Weights of a small GPT-style language model, trained from scratch on English Wikipedia.
Size: 12 layers, MLP 512 GeGLU.
Architecture: RMSNorm before each block, attention sinks, capped logits.
Each number is 500 + 25 x the weight over its row's rms, rounded and kept within 0 to 999. Layers, rows and columns count from 0. Numbers have three digits each. The size before them is the row's rms in percent of the matrix's.

# down: layer 5 MLP down (transposed), 512x192, rms 0.0645, rows 49-115, columns 128-191
# gate: layer 5 MLP gate, 512x192, rms 0.179, rows 50-116, columns 128-191
# up: layer 5 MLP up, 512x192, rms 0.175, rows 50-115, columns 128-191
down49 106:478500489477474490506522503536492511513490509465483508501493519496505531481492496514450573516543484476508489452502561499464502518495529445474452474479539504500513505473483506489469539501511508
gate50 106:478504531503494534490477524521470485503492492517523532494516465474480494483497540500480467502474528527522486518460484515490517518492546489489524497493518488521471500493512467495463427520490506
up50 106:467494529494530435485498520541567525491507483519515510497525504491448499467519466497486509518495523505499463481527500496488491505522511548489481513481508493518473509514517459513536492517495457
down50 109:545482533514521518503503492505495524460527524498508490500508482539500464491521467482487513487469524506430512487474499490538503514490490499525526499463492493527467534545481506421504503497498516
gate51 088:509494486483468485482511493520530493472509510474467467509549482515537557485546516532495484503530504507526477482509484486498539460507520482542497526511483461446522490550514463456506528518488534
up51 093:492503493522527469490511515524516505501524500495504530514480529528467522495532480507528450516495502471507513516523463526453509533540524506571457538521474456483483508542512486494468527522471485
down51 101:509491526517501488478454471510544529489470486493528520510479507497485498508510508513524519505536519510434496461535509511479547494486512489500529512511478493466495510525522517472519518494502475
gate52 102:541510524549498503468501499498518484511492483475464497478483521480480472551465466499536541568473435522493489521459545479505573501490496519520478535485489496503503530530485473516491467513507512
up52 098:463542522482493486524550482517529479560493467478511510546515474489494506490484540419442488516479513500512506465487454543491504516534477489524501479485449531473509470499496511492514531506477500
down52 098:485441483519536496536556496465476493494505508539489499499504535508513485512524531463500535466487518502537490502520537514472510469511527467460559448500528554514489483531495528532526493521523529
gate53 094:485501499479531539502501500493529519455490482479530505486510485472511472499476440470493511471510464479505521513440489527533570499504560483500508522496531467526497496487481527485512515482544491
up53 091:456500480494461520505500494447508474484502517500455498493445472528479497481482505507515505496516502510478490543511522504496525496483481487486478477520448520482472476466506538497440479482450529
down53 087:510507519507496458512499515492515485470539508497495483487485544456547519541519466517510473509510470510586484480480494502488502544500479536490538490489588505508490536504516475476532487507517488
gate54 100:484476439506511446546536489509479520477510537500545525547467460444472476450534501467481498470567458487482503505517477468492494483494492487469490508483492521503481498471489440473476519504468506
up54 098:474531504500492532471421490499479490519518477471518507494527524487528527504445484519526521463460510482482475473504514517519511451518479485527481504514483472501483519478513539509514509490515504
down54 098:505502518460467520479524500496525475462481492511493500508490508491459514501519521510536477543475505491492530536483493461540495471532501497525520471519494493488462512461510497494519510432482502
gate55 106:523556456523507530527535474500490500530531472538509491500479505489511458486459498503510528490493527566502453486504482503480509489522511541483525490515483488477512473523509505484498523481433498
up55 108:541491495458464532513506509490494511492483472509492465516470483460427484501519543545484506532502519550493531483485510515529487489464492469492498477458490525543503521493499468481489511546528494
down55 106:448491514515480517524459503498484449483518517450477510485537516460493514506487496552515505506496479519519490502450500507508501507490510522560481520518520478483465513520512568507470502473496535
gate56 086:512456539552506471533528518540471433482497508558495475495525503518482473533460494480478527483524452530492476526481495495521553526536491553494493532513454477470513512482527497534501486464486507
up56 087:487536521485518462533546525505503460517501491484504473495476470472550479492492477498479508558488504434533522513529478506489494440570499544540532520509485493522468484512519480497511474522511484
down56 094:504510516504500482516487441504559491484481476531492513536483467536475499485480529510496513487516519492510519507501474485499502476494513513442501520504432450483490513507495504512500499493490471
gate57 097:509505506492516480485541482510518533509480499465491529506501532496507503496550515475487532498496476487500482497522501516497479502473512453506462501509464509484493484507522500494478514485496505
up57 099:496494465481490511511499469520538492466486508506493507490475503497484493516486486489508503554500532499499488518517490460467544479482527478550475493513463521506542489450489488513483491509502519
down57 105:520501467535501500510511489480507525512484490524504504547465498500457457500508509483523471473502523530464515476488496498482501503461517528477440512489495525453483499477487512504463530493517505
gate58 104:502445524457499505490538497525496489516503479538489495537487520526470494505447495516501500541485509505491516540478529533462514516503521502471518485467553500511502436472495506464508502512517519
up58 096:521538501560465533509498521537537459488513514514502529486515458491491520509498513488460514504487508525524480510473496482505489437478435485519496464486466508512505500478479508468489467513488531
down58 103:470557475474507522515510539506505512502487504481494495452529544499469459464519461484498480503529509499487483485493502516518500503520519495501519526540471500500478499527493532499515547496453451
gate59 099:507455510529497538483548495478494428482527498460439538491479467499499492472514502509514527539489443513491506515510471494497471510521457493523503511505502479491541499464532482478468452519507502
up59 098:472475438482502510473514513526489506519475477519541479464535510481484487475501504462508486526497478503493490469494483551509522504476471487503510463520501508477486516510498540497474507517511481
down59 098:499514506528481511494451497495456495522459488540552483517540504460461517527489473495518529494487505526577522486485510484453519512505523468529539453485543520511514516470495530515524468482516526
gate60 100:480506472487503559522499494533507507519504505515515444494459477504511480525514505522504525498492497503499496538510472512516567490516467509455482485526502471497467473494485493454465510498485487
up60 092:504498491492485471475496477479506506491508503517507463514494480511521453494493515470485502517527511499484508536473473525547581497467455492488517477523494524516503524513580474494472522534479540
down60 095:480508492490523530441506476485525531530530496547439492501483498514533532547522510515514503498477477483508516459530528474480517500494452493442503521491514496445497490513519518480480442527520481
gate61 105:541486522499492529434511545484498502497468496486553495505557494508506532500486500553489498509561460491482480525491496520548478508523504492524481480486541558489526491480514473482502519495477499
up61 106:473516479523510521524518481519485477524517462502448518460540473445503524479486493476475512537504520530489498472485545498501472499483514506486528494479491515487494455494517518506521509523511528
down61 102:439502460510476472505531493498477511523462502522532500512456487463481526527501555496495480502509454516521514503478504492447513472511502509477471499528490480479457524454526496527494490459506496
gate62 099:500512521528496502528490486483513512467437520521527513525507487490476508503483491513535522541485491557519429515470466498472475464471485565474546499493504515501487452472495510491508559484487507
up62 100:473528497492489502483528495449468468504453479517470565532504520474461495530514493486520499515510528459529485530529463475527535524529524529430474478516526478510502490491513494488517537545547498
down62 101:505471510502483535538500483532465481520516500461543517490520553442474488501517503471535534472514497537507513487538480500512544500504513495510489492505492479496432536510515529507489577532494470
gate63 106:512482507476476479498506539522476532493534532488558489499533489490535477531531518492500504522545456537483494452504458497512550519459494474517477483529464484483489519440456509497508521467518498
up63 104:525513472494525510535491486475509471537503501469469498482457507516480501506526503515478478503392526514500506519536505473513547524486468507502498531450545543542483491474516527457509442512471516
down63 101:513468524536514507491537502501518526515489492510515508544549485511516492505536504541446524497513477499493475457441474537487482496468533522492526508491509525493525489509501538463477500508520488
gate64 098:500528438519488492504525517525499502451585506508478472488487454483465491487523486529506488464488527493495526485466466472535481483490485545491507501471518495499453521517511491469494531504495468
up64 089:507468498506502485503477505510521494457485475498472502478478497557525497463521531504521496472508508473522507490484465489511502467485524529499452506512479499514494505516486475520516541510526448
down64 099:514515498499471481500479503489446533486512533514473497496492512511470482494494508505540520508526485500521508484538487490508428506498495503497469489474457493539450435519508534464524508490548542
gate65 091:501540540487526466493531507505489498515526511501479479493447498526510532451534481560505505488500518523460529530531522517490490487474487517509473515493498466481441498483481418494522522531496496
up65 092:546454464463514521489515500468482525493469505489507521483520499465483509529513525486513450524510522500516484507483512514509517534516519517480530552504459498511469492493511503527482496500505497
down65 099:540489528519483545513544473448493511514490514533523527479527513508475504476501502477544485477486506479543466526483503498493512472499475491470526523528520551471506497511455509519504512443536467
gate66 095:456530524500523451507486492517520473521526475552529527503472508481496463508509537494496509518491446482527545534519508513512506510453485498517477502474522479439564507503494482503544491517521520
up66 095:458479525519501516521514482497463486484485453506469507509501537490510502504483498522505489498485516495456505477534509507490494498524447477472495537507525525502464527486488476502494510530458568
down66 099:505509503511515471506535511473532496499487495461497508525490506519516529500494475526511466469534488475488500500451581490519524496533462489512557497510535528538489496555467500542504518478486466
gate67 089:510469492493523511522501517449520495498490495464520478474473503528491503540488552550491522521520546569504504529514496510499496496495519475495509501535533459478506483451518494463464532486502533
up67 096:482466464490476549517539485533503516469465548512460481544463468542469441502514533500473517485489486425489534502472512537485483484478480485505509544501537505500514510581498490503532523499472492
down67 102:491534479553513553468539490506482481500512498500520479535542511463528535527518523552506503527480516493458554498520467472512542539483466462512482543500502530517468444475493497535523479533485549
gate68 080:510515460520513522511482512515520500486458507499543488487520493473499479554525478519481488494490480532522495468487510482531462548531524473520515511516500462472510526507464527496493514453487530
up68 070:520458480503534475490494488495506513486514498529530460477494562506492477509478514525484487506504505479472482462487491505556476555470488505500483450481531462521492449532504523549458526474526543
down68 084:525520477499517471491494500507501492470481478498485503512480476514502491468511494538489455488488488520496502476498470463464476530480451505479488526477441500479474489481487504490529495516550524
gate69 110:473510500485479515532506526415541579517480502457463537524533478494527472517513519512469513537515479531494486490529501473478529493479469506502493494481516454518544510501512507493468499483483489
up69 112:470523483497508507477472523497493502476517530519476550504533516495471482507485556508481478503503463525506471546525476507512480519482476437474489490516502540528488507507464462502469483523486522
down69 111:489483517508509515514526547521516468520475511466474496527501470485521546522503519499469519538502494506484446493526510452499516506500485535519506481544508515429503477543505539445476528513474505
gate70 091:487496530443502524503475508496497466500539508478502523509497534452475524484501544511501521459511496505534455501476491539508487501471521498499511511474464503501491541566491527453519475458539520
up70 091:496478455566475470523467541492519546476501460494495529536549477501499474483496521509501525524498534507447465492478515487533507491510555485500483545496483504502501460452514543531489522532525542
down70 090:456484457491513475507486540479494507457526509504470481506468485476488482491502439482528490477531476465500541514511523507480512521542490483501517507499513541528471495500500496520501493481439515
gate71 108:497534503525493488539512519495498561558475493544502501500523513480474530515486507520466472473539502497492494462510470553484478470449551535508455501521478509494504494483503482536524482500535503
up71 112:517517495529511516513494505539540497507475510544490516521520526490519510493495510553524503456448502477480494545496511523475437494511543522480503497510498490494497503473470496519501532515539548
down71 107:489541529532498514510474484534506551483498459488490512487542461513514459524529502505451501482491521499504484508528530527489491493509494480526485501504494457520482505481515501540493461567516449
gate72 109:488476521539525490514527473463479529552505536500476499486467461497451492507522495469470491484503491491512509489515466513543509503548497503528469457481530495492512504471485509536468510517487491
up72 103:502521478477525521480471475506532499465493472506520482546518512467487524506523489543501519493493510501503536510481498487470500460451498492518502507504517504517531462476498499543477505486547536
down72 106:474522463463504538498489540496487516468480486529492505466559511500537504518478476507506493490500523505502508482468503528495524500502506506497497488512468484504508513438498485488473503469525519
gate73 106:494503497515484500534559467468501521468500523490472516506490520526504521493454499501503481498508508484504501508490530490524520528485499504457519452479502499474510493507500489477526473488534567
up73 103:430473482511490538470464499515488536497491492481523494497495508506487476536496514515478508482540500523463484504474447462496448531490534462529514484481502508489504478479508494543513522482472496
down73 107:524547488492499469507487450540536488541506470473459486482534516518480502487494495511491474488489450548483508481465523461515481514480485500504493482481463525510466474513552486517513502505514513
gate74 099:509494521510514500504510536509530516484502539476480465464505513494529547525455528501541533487498464498465489486489517498507465458545517461493499471502513512502502459496542507508516498498517491
up74 105:474515491519489474535491577493507513524495467524471534482509539426509525524470497466537490474507457522485505467477482513531474506497501501516497470460461471497529496494468508504515466446457543
down74 100:506528505499454496510576480505489495475509482504491470488514514490512499536512539501523472539462491465529516422529471526492470447518478520519496487490485528540495495502501526519517536526517459
gate75 095:500502483532549488485507517492488484497520465514539485499506483501513508463537544498538501458535545515511498495511495451543495536478468481485498486499495482504481492535497480449492517563488493
up75 101:482523536470473527515495461474512474532497534541497459478472494450455512497495526471508522497521512516492478540533525528504516484526529473526478489508520547517529492486490514501489488489492490
down75 101:466489486471500529503479466538523533474506527527494524481507509509488536529512483445501449525501486495498497467479510479489519546534515463478508493502511472495543513484546491463531518510501492
gate76 095:499535514524490557466486485527490525496508511473510487535490527555491494509480498475545449491526553544570486471494473498473582492527494524493481474476462509519508487512531460509492496502495473
up76 098:486503482485514505484482495527518503517530501488500481490442518487495534503513501544524484459520476483540537464489492489467536437486451496534496531453515520479492468529533522502513485513506511
down76 091:525485514485530484504504507522495497523540468508502509507466537490472456468475525510508543573486485467507535536470519487458463502559546482458493494485505520504509504440482501507493482501504507
gate77 105:506523529504516484496513542505522525491471493472536487466484512533517506494507538505524550506522436552480515498512512510523524514501466480487504496534531526474478468468496503506466508483519514
up77 102:570484504535519481475509461465509501485509533524491508467498465505497535505521469489479515501531484462472519521503525530477472495505512499496487492456492520477489472522463449497456469541525504
down77 099:486511469501482493495503511463456511479485507501464509503538512516515502523506531463454538555476503515499493470504525498484492503517513543499530488485508479483526510485464528552525551482500480
gate78 101:455502489510450449501547496508509504499497478487496551507544473510483519492517526518475501484460517521479466525514488544484471518509462525510491530514476528484525479495535495505448504446447526
up78 101:549538517505538506564426521480518552483476507511496480507431505516544558511495490487494497511495496512488514546543488531502519521516507486520532497476488477493500495490475506503571503498485455
down78 098:538474496498509506505493552477513521489514522490508486506507496497457484467495462496561513456541460501532452490514527451508530465461528467529525527526518502530504489476491516461521510513500493
gate79 107:491473493526517554489531502504485466502523504466503508459509506520520487439491463490498503507510492530494500445478484466510518522508493537457500501497460549494472495523457520500510460530488497
up79 116:499495490533500523471508509510462516496530489542482538504525514497433520481472481493502492506481496511548480567492500538483429510474474487492462529505523543504545431498506490491507463508504508
down79 111:497513564490520485482463522511501457522512467514524503491512527509462504531587476488497493549486514471526502470519503481482533509528498508528562491546486466505491514505511484529518469550489537
gate80 100:513526523468508506473506524466497492518520491501517496447491536492492482483516487463462516521499442522491559499506498474565499515464520464515519482535500495506516510461444483531452494514503493
up80 100:484515495544501461471503520534457502500531510525505500493503480489483467480535467491494478466480464542499440494438517480499515471475539526511498472499489504520476526513480502488485469492489491
down80 102:488458476509496533471501534519478500519474488485517494500502498490503498498498499499535530488452487511534394516498506533507501445521504505496530505499518470466476540524492517502510494459529486
gate81 100:515489460500442536514489522472488474496541491467501484520492489525467546503481483551461479532517482502421472468500511511472506521499507522567541500495452548495501493522502419460533490496530467
up81 097:501520521509512513531516524501436529484456564491489522486460445527462531508525510480527526547468523493513533499509491501509500524514498490529471495486501501525488526476452525536525511501506486
down81 095:472498522484503522517531498536491537497480486514500529507516514494484516462497513483505505485514506474517489483488512522485484536497488498540502488533509485442504484490496481497507489514554460
gate82 105:500497505496512488472452477480536488481459513498525491492533540488517534485452477445531550527483462536517526513516509491506460513520517505492500525500502472514477478463504488470474451492485496
up82 110:499533482507521509523476479486528557525488525487526503496514469514544487525480484478476516525485469517496523530537481539509498512464532520513483472489458518504516485492474520517462482490483510
down82 108:503556533531469472507550505519471476504492528522505508455504552530476492481480516515527524490509497464519507463518560443487480505471501545495482512488425528483479533524485494509538472505516506
gate83 092:502477447502543497531481479510512511484514534504460495496499516492486495532509532491528515515492500501464506481483507463532536515493514475497533500562503427489447529534505491510495511498487502
up83 090:534499494549504514505495516492494477484464507514488542517466537520481491515494515464472501504483440504486503550536497558479493450487492479530470469529498471530543500517498534518496491494530488
down83 094:508509523518473532507459526437507491510501453518501502485530468440508497506490507539472480478499480492525491444479516480480506505504507502483485512506500553493521494555478537494488464523467444
gate84 106:492487511521490460518510527500495522489489533486471516498469518546484465532482556553478508545507482543485506494520551484535564485476470521487543508501513501470484491512485503429511486442501501
up84 094:471514527463531521533505496507529462548460483519488526491525512495515524529495462507483520529505482511499499485490542498549508504451512495508477498515506514456411510465512517478478509472470476
down84 097:529492479496523481500483541510551473522500492487493501536495448527476525520494523543472528486503509500442490508493528524451503514519488543546516507547475530502469478529529534481538488465543473
gate85 082:471509491519458530528509522529494537515502524514518491505521480494533484548510480517513499547513509511479501495475523512471577525501500475553486497475500533515447483498515483529498478437495511
up85 084:497462511523531558507481488463510485465541516508464486459478490497518529478508499502426533462487486498531501509531516508524494518473460493487514495480509490499553506443486504491469520464488536
down85 084:477487512486518463519491529506462522506479505478474522478513513473499482504519495494532513485493482508506500517507498523543491508466512510491522485496497566474488531517495503468435487513527537
gate86 102:518487463509471512472488525502480463538464500502547441502501489524506495499513529497508529477516479530487526510484508509546491561533512497517492563487507524477496481490527517472479579481501507
up86 099:478482476443517476505500513479530485507524493497495475480504502547521506478483483459510487495494489539453505553467482459464519470516454490433563529476533500480480501510485464501502512474512515
down86 095:459470499487525505548516462501522544509551510497519513510498503512480496495485500455486512479505434498517487539525487475463493489504539540510456475501517525500482496489463494459489477490489522
gate87 109:455483509511519506524519531480489516506487510518446481520496514510511505518496479508502472512492472498500537480507469511495476499554499465498505482498513481579455470445488495462507494475513506
up87 105:463508503516502556470503456508545520515540531510519531484505540495545498501494519536464560500507465495523545493495484498519475463540538451500547517531459477461513550522519477497524469495482506
down87 111:501494494488496499487499490482499495472512481508471468557504511463433491543495476515475487572511499502503484494485517506510458513517523491474571473478496514497470495509510480514476497497527516
gate88 101:507538475471484522513492491492530523520535462515530403519511503525489520495440490470522515486470507489538479528508474507520498510523475509507493501494503494509502526510504502495488512492476468
up88 098:495513527482503513474527490504534536536528510482520455474511443523482517508427485524509506531508509440487523538474470540501496506515482557532521522476496501511462536506525484528516552531504474
down88 094:477471504498524488506470502517500524502514507486514431506470517531449490549505488475494528460444515469529546515526517489506489506458499507457513488521509514529523505512500452543471483488467484
gate89 106:439528465526524475469519478526528469491528499497487517529531468495520511504513502523524527560436458537463474484505491482509504513535500528523469490506500454512507466468497490539498491492474542
up89 110:500510502522473481492436488504495478542523531508498538514466492508556468509466501493507469486507498475492516489542499450536476527499482494534501468503517485486497502498465477506472513506446480
down89 107:483507536513473537478524555462521526501485528500495507491489477575507490496484513509465527502500517500470501521523516539527492493507542526529482525480517465481506484476503515516525511532510490
gate90 106:512439527517487438482498476528534508514520514509509511498496531518532475496515546542496476494519503483517509487474516551474490483481511519503486528505472496484448466477487499483485521468508483
up90 102:504508481505497501522534502520475507474502492503526496465504488495495484481479463517499474526503486449511461482448479504544505508498476485533471481538498506495487493515510460506502467539476524
down90 107:516504479514514452512478460436442513496536466486460494493502499470525499472516494492516499507533452512501508479528501494489468446494564508506519514547504535524533509518514446517507478483499501
gate91 107:490523503525498465493518507480502490478539501515481526513460501502468470484478500495507519487511479456472524466511506511518502556530522525478489510489499536533457475502471497529525508499512514
up91 099:509454492460445475513509495516505533479460499505528526477539499492485516512500455524501515494494469528524520498493461483489508497479508464506542513512452484466554528521482486479448481488524473
down91 100:503526512489508530502482476527517472510487493472490505528511473503516462499537482505509522530499517530525508525480484485513454468484479552512477448543557472517457510458458495489543502497460493
gate92 104:513498520460499516466537475453492548519496511527482527478498475503503452443478524479488489500518510487461517523485514484480461505490497529521511509525531499489462502508491517496466498572505504
up92 095:516512482507492495540501503518449487492527517479538478497508511449495504521492486509517478471485515501529526473555500538522507484481518407494496471450480506523539485521529487456506484506495549
down92 092:487456499478483481451530487521542469498526451507501473492518526484490510491488501506509506516498499532501470528521467528536480519519490470523481490512510483533554486514520503512520471517476499
gate93 107:492499515531536541500541469513487518496462508517516477496467470539503481484548523521493483519511504519490489421461596513505512507489482530521543517471517501511492506505474492522492560476516510
up93 106:532503521500544464527474534484511456510481501495483514497488515493498492524465472475494526474488492515459462506470524541460494469499458500529513489485499522483497451479541488508566495465507464
down93 105:505495495496527509476523443484480534527428516500502480512492487495508489501471521495534467434550508533520492500508479529478537486519527496477491504500551514555547484504501527517459496502475496
gate94 091:501505504526533462519496457520536517479471454539453478458550499524522508478507445471492498515474482508561476533468479496499511533466491439519502501520478487463514546523501488484523497544550511
up94 092:490510517472485491500497476479538528492542559495482529479503432470516502515530532529539487492526469474468505512526489528473448446464508513478453482487476499509497518448537495480505510533465533
down94 087:535494509499515471539480514494541521470519482538476515501501506523481504484479496501486538545526521510499469456513537494502505491504500543517508482509506458529521481524479501524476452491488494
gate95 111:525514495467508516477508485482470529499516476511447505473525524528457482491475503472475516471494468486479530478485521515530450475469450497537477535534494512478458499527536479443539511539504511
up95 116:492468467526507518500509509511470512510513489482546548457513512512450504494469504475518490489509507501522503489520478453498496521504505484463519500432450510479458523521484491517480539511500476
down95 113:486543547513497525499492502487517501480495437510468459480516462512484498485482472499488463447522484529476514535462481512495459477472511536516472458508473499465514534525544492506509473503506497
gate96 102:475490528519542497490525559466472545515497497463523515496526464450500497526479458449479503538522469550492499509499495540529507514540504538523490490476495518497500514479540495503492494510527498
up96 097:455517520513473494487489488468467539526509478499462477475540484473458506533487503484462518544485520537480498475511478533555490525501482519549460504482506511471535507514525505547482475523508522
down96 109:495509542504515488478478544500505514526510531478500542481484497473510489518460514501514483486507492536506482540503472547554518519518507487498516487502500499491523499536540507481502476498482465
gate97 096:523494515552491489490490524495499552468493531526547527527512496481499501501474518528499498522503479472482476495504518475507507496509483528524483525529457598475525510527478501478495506510501517
up97 099:506533500524508482535484524476503476478519497468477487498489487494453513508583480519541524477503490504489443493464490515517498523484509528469452505469523531498499489530519558511504500507497515
down97 099:475518505526492515527515464540484504521448475506492529487497507457543494485555493486500504509464514488545501481511506568483496500484484520535450474501495523503511494470518483495528510471494506
gate98 111:531495526454454508457476499483489453554526513479510485493490561522544535523467498444481478540521510506508482485459516490538485503497533498491524489517498531496503549469496475442467482514495532
up98 119:508497519443492477517489508478513523491518479494481507480552523502512512520508473513485527497489485520453434505508509494495475457448517493480508476481519469490484516496509464491508475521594485
down98 112:495465527442458513491494544505522527513511522468465510512490492536522512517519484524509515480489503527490478466480531462518528525404532488479513528474516539519502501449509497513527530501518520
gate99 101:497526518553528506491523538519549495519494519504524498496469528519515523513525521513502526492541497497497502504484504509469520508516512541533456542513489477500478496467516554486524468505510535
up99 099:513493489498452502508502467515521491495531474466475485497454491495478529503466506518497524473490510496502534513505529513506492537473532507519531542461469479456535492534479475537510466538510519
down99 095:545527498482472521503548541473521509466537480478499511493492514459502537484536548531476451472508502483565488523546492504514536526529495510532567469511526528522467440518535519493515480483509492
gate100 094:544519484478484500518461516461510507490482539517495518485509481515504509525500487501479564512515535517526481492530517485495547524500539460472498533471523487443501513505470508530461537504513493
up100 100:535471489459479497466520476450534522520509556511489482465504508444487516488496499455489511490500490494488492501504518495465518497488497476547508481478500502496505523488514479455449486510508492
down100 101:512484491493497511467515485471503480526493488509555473515524515503502495470519499474496520535519484508534463528509534473487517484544492454509525525525472477505543478487539499556479494486520512
gate101 113:504503489488471539478521490466479545472484478501535499524470497497505520509469447473500461461501487501453539527495504494532527529476481483501526477484483512503503474545487490478511518533491504
up101 113:510519486509529497491484443445490503486453497523491514556475474516470530506491529483534456462483477480503455487490546528501495510495467494512499456488488473478518556497519489521574555512496482
down101 108:497528555500498516535499499495482552492504505495481488497486482496450547525487471480470477530494506461481460523496491469489486550514511503511526518509448503527443465497532509495477468491468460
gate102 097:523515516502469491582533471504499503526505519509554495525524469496532456508495467505470515492502469531526528487493458494506490481511486501509520498549498473510489542498457504466539553502463458
up102 094:477529513498454481518522488481508531526530480525517494470494475504495464491496514480535461482472526488517498472521479486484513496494489523483463462532451517527518494482449516446506469483507534
down102 095:526474517557482495511484471488501472479491504514504487500524483499482471526480501473524516520491513450501477479484485457457463425513475483502498511499485492497505512491486476497494520495446498
gate103 099:527537510482484559516485489490501515506514517503506455499513563536498512521505476512483493493513540496492521485551537475487528547468548499522538536493541474480487473489529501479491479467520490
up103 095:470489511472482451460469508523507504464506507477518552497537455467469467501502482502517508508511526538546498487444450475488483492492435529507492512481505509448500508495487507549499498477498497
down103 093:454480531516484499520475511531483496530542492509511503478575469482479514502521510475560485498488498440503516502479513512494497466515461535500467500493465506497498515519499523507506539481506497
gate104 102:502512503470492475467471502530485507520482498478502494505521548470494517517498484520509483463548481526495470537497479536558480486509504466516538501522534517491495537504503501477522466518462477
up104 100:559524516494527482536487549517469476537468504506537479471489517465501479525462549487499469480503493510514528515488483537508496519482464496519529482474516511463525537483510537496480500514506498
down104 099:441537510511502494440497540516523511517482462463481503501518447496522511537533517518497483479500488462492553517461489548503486516500522467515465513495526535527462502508468453519493469490553489
gate105 095:489522536532507524522492527499510534512497508447477430463467511481477505453540508464522490518539505535448495499466504490516504479511518521527479486514526513502504481509451491507487546518512438
up105 099:459497531526491493521485516511524541500536477494440491530472537510484436503556507484471525490522465498508562480500508508491493502495539522506512484456511506499495500484498506506501480472515544
down105 099:515494542498531507520531528520501515442483515517477486519537456477429479528531527501514480498459504452510495494504482523463451499511455473500523508466484498484517490518495528518500497483522434
gate106 105:493496492526519507492499472507520536448460504479503453482460527536508511483477509541518543497483477504479507485494526535512521542516525518531447455498524472540491523507499492516523510506496508
up106 110:518490511498543501529511514524498510519453521512516552522497500518524496467513509483505516480543504502468482552513525479445471469539467494484508496465471509550491515524486468471484469520502516
down106 107:493530557499485471530504504506487462524503491500497490478525534479473521512484499491502522558491496502500487499483540510520537491516490506499522527506497516480511529472537479516521505528514500
gate107 105:508446474498449492522488440517523506529502452482516505471502483446520509476473547555500504538518483454566469490489496522536543533523466491508519461487521474478506483490526492523468497475529451
up107 106:541525489515494541497531499496521506515487495513467499470550536499492524484511472466497514511467501482459501497485509519484527483514505535540526485490451521509449494496501552480484478436521533
down107 103:464485495469498514444507475465493470497508451468507538489475521503554480503482478525524491505528527482505513476536524522498481513456523511509544549525546519526527457505485456502482501480492530
gate108 093:520521457527507526506521481524513486491460463497485468474485472525512556512497490476523494507502476483485476530455493524454525551522500518481477480505490501524500479519532521540540468542550515
up108 089:519463516524500497476531497455481455485525514479469503568514447504462517545500540501504498481492514518478489496564500486518492476488473501509481516505503484546493469475523531450476518482488486
down108 095:474516519467515500483496507480504509509528454495514471474512538520474487467518506532491548491510489522540517534489504480512480498454483485486506478489466513554519548471501515497525482486536510
gate109 104:496528496514533524498471490513489529489500459467487498472497498498462501497511534520502463536522525495514505501488506486523483490513519465516496489511521480527479507491482524510531503547537460
up109 108:499557500520505546516519497497484457491500529521453483521534544522556507469487485480486453478499527476507488525479494516501519512496519486517532554504493483499469469503489478540553477487533490
down109 112:495522518522518522500509537485522541455508490479506484468459512502502540533486515501443467465468485459508460540528516476502552513520490529497490511502510474505491494486490467509516470491529551
gate110 101:537514472520490532539543529468519487500543503483469500449509470482522488495477449513556450498492472527496477518464509480497496495464492532497499511495443519499478495548514467522451498515498494
up110 108:503471458513478519507518513494500450501490495538458474471540466469519463460542482486517499483519530526492488555537501543503513572473499504490505525480491486525477525526534491523506457509501510
down110 108:470500551453477502490500498512524487513503512512540486493485502498524481485504478530481493495504491493546500510510495488523514528523475457502499537492473516498535475509512538543525470500513535
gate111 090:495455550545506433500522516477523544504547474503502444510486477528501513466531519504499516503525480469506484528523485514513522499533525495541486521527530507459524530496497501505472514509443516
up111 099:497501510467482466490443558498481459479505471498511532523511503504494539513477476493471504529502485508504523502539472482533515581527488470544498500487518496553514514487500482474521428462497549
down111 092:472447527486536543513520475478510514537473514464487494478489487494535498514503539491509475498489562492535469532503512474492470454500520503464498495488529518504454531536480506491523509563478491
gate112 096:472524513515491487486514486511442472497526530499483478504538504451477523517538493450504529502479485507550533500445496517546440505494481507519514511478496449497468517484528516507496493518504534
up112 093:452537468477498505483475487516536519456539511495474532518510508511470482494516527441564498482467520460509474494490508525536478477484498495462531477542520506509499477495480481533510499485507479
down112 093:491444538487469533528488521509521495503492487510433461556495485531505470495520527536497427487503510506518495530519448528487478551516491480466501481529486496483482473531512515492497527502512465
gate113 083:506490504486507509440479469475537543489484466465491501529503538517473481490520472498488507458473495471499519527529503486506498521470527540472516536493503526492552508491485523478471480520510487
up113 062:503485505458529507519521498505502491528490480481495495502505500511471481493490514515525521483491477476499525504445512496513504485520544476497444537488528483476498485516522541545424508509496479
down113 084:516499470516548485457497452493539481481474481494494500522452497506497523492495510498475473494473506498507508494528513498443508498469478464479513511496461503494485494483476510493550514478559510
gate114 096:475537540464495512477513508495523534495531522544506513462529478482492517492505511521479485501457506520518460492477479535539476503504494534477541485488496536462470502506504542505495505531506503
up114 097:485535499532504541515495517480515506505489460528570473517535513492501477521461486500500505463528486501487462436498442526449461507462532494486506484512520513533494465517507520520491498485502509
down114 100:501514523477487510456508491515526519483523529531499512497486497509473494510519531499513491492477525512500480426490507521511527549517495498458565453469471547487520481524510533520459536465507526
gate115 094:505505521511474444468507505524541527456508453500553541528543508499513540512509508503533494511474488500510471489517510487511485534523481478500498555524521501471503510448490501475529529479483544
up115 098:509510457475505518519501507495501517459504485506458534502482466514508528529548509460525500474452524475499484521541492484536467492487478490516505473517514492498497502542500515472505519477511456
down115 094:458438478478491492444505488519485488525525480501486491499498528473509491517470477535464475536500492505473512496477458508497482515463539512495488490486521480477527491453490522440439546498493470
gate116 090:523514552531518495480519454477534515470483497519534517504491483512479491503530494544524541528484494487507471570457495485519502529515529483524514509490497501496452507503539467484518494517468532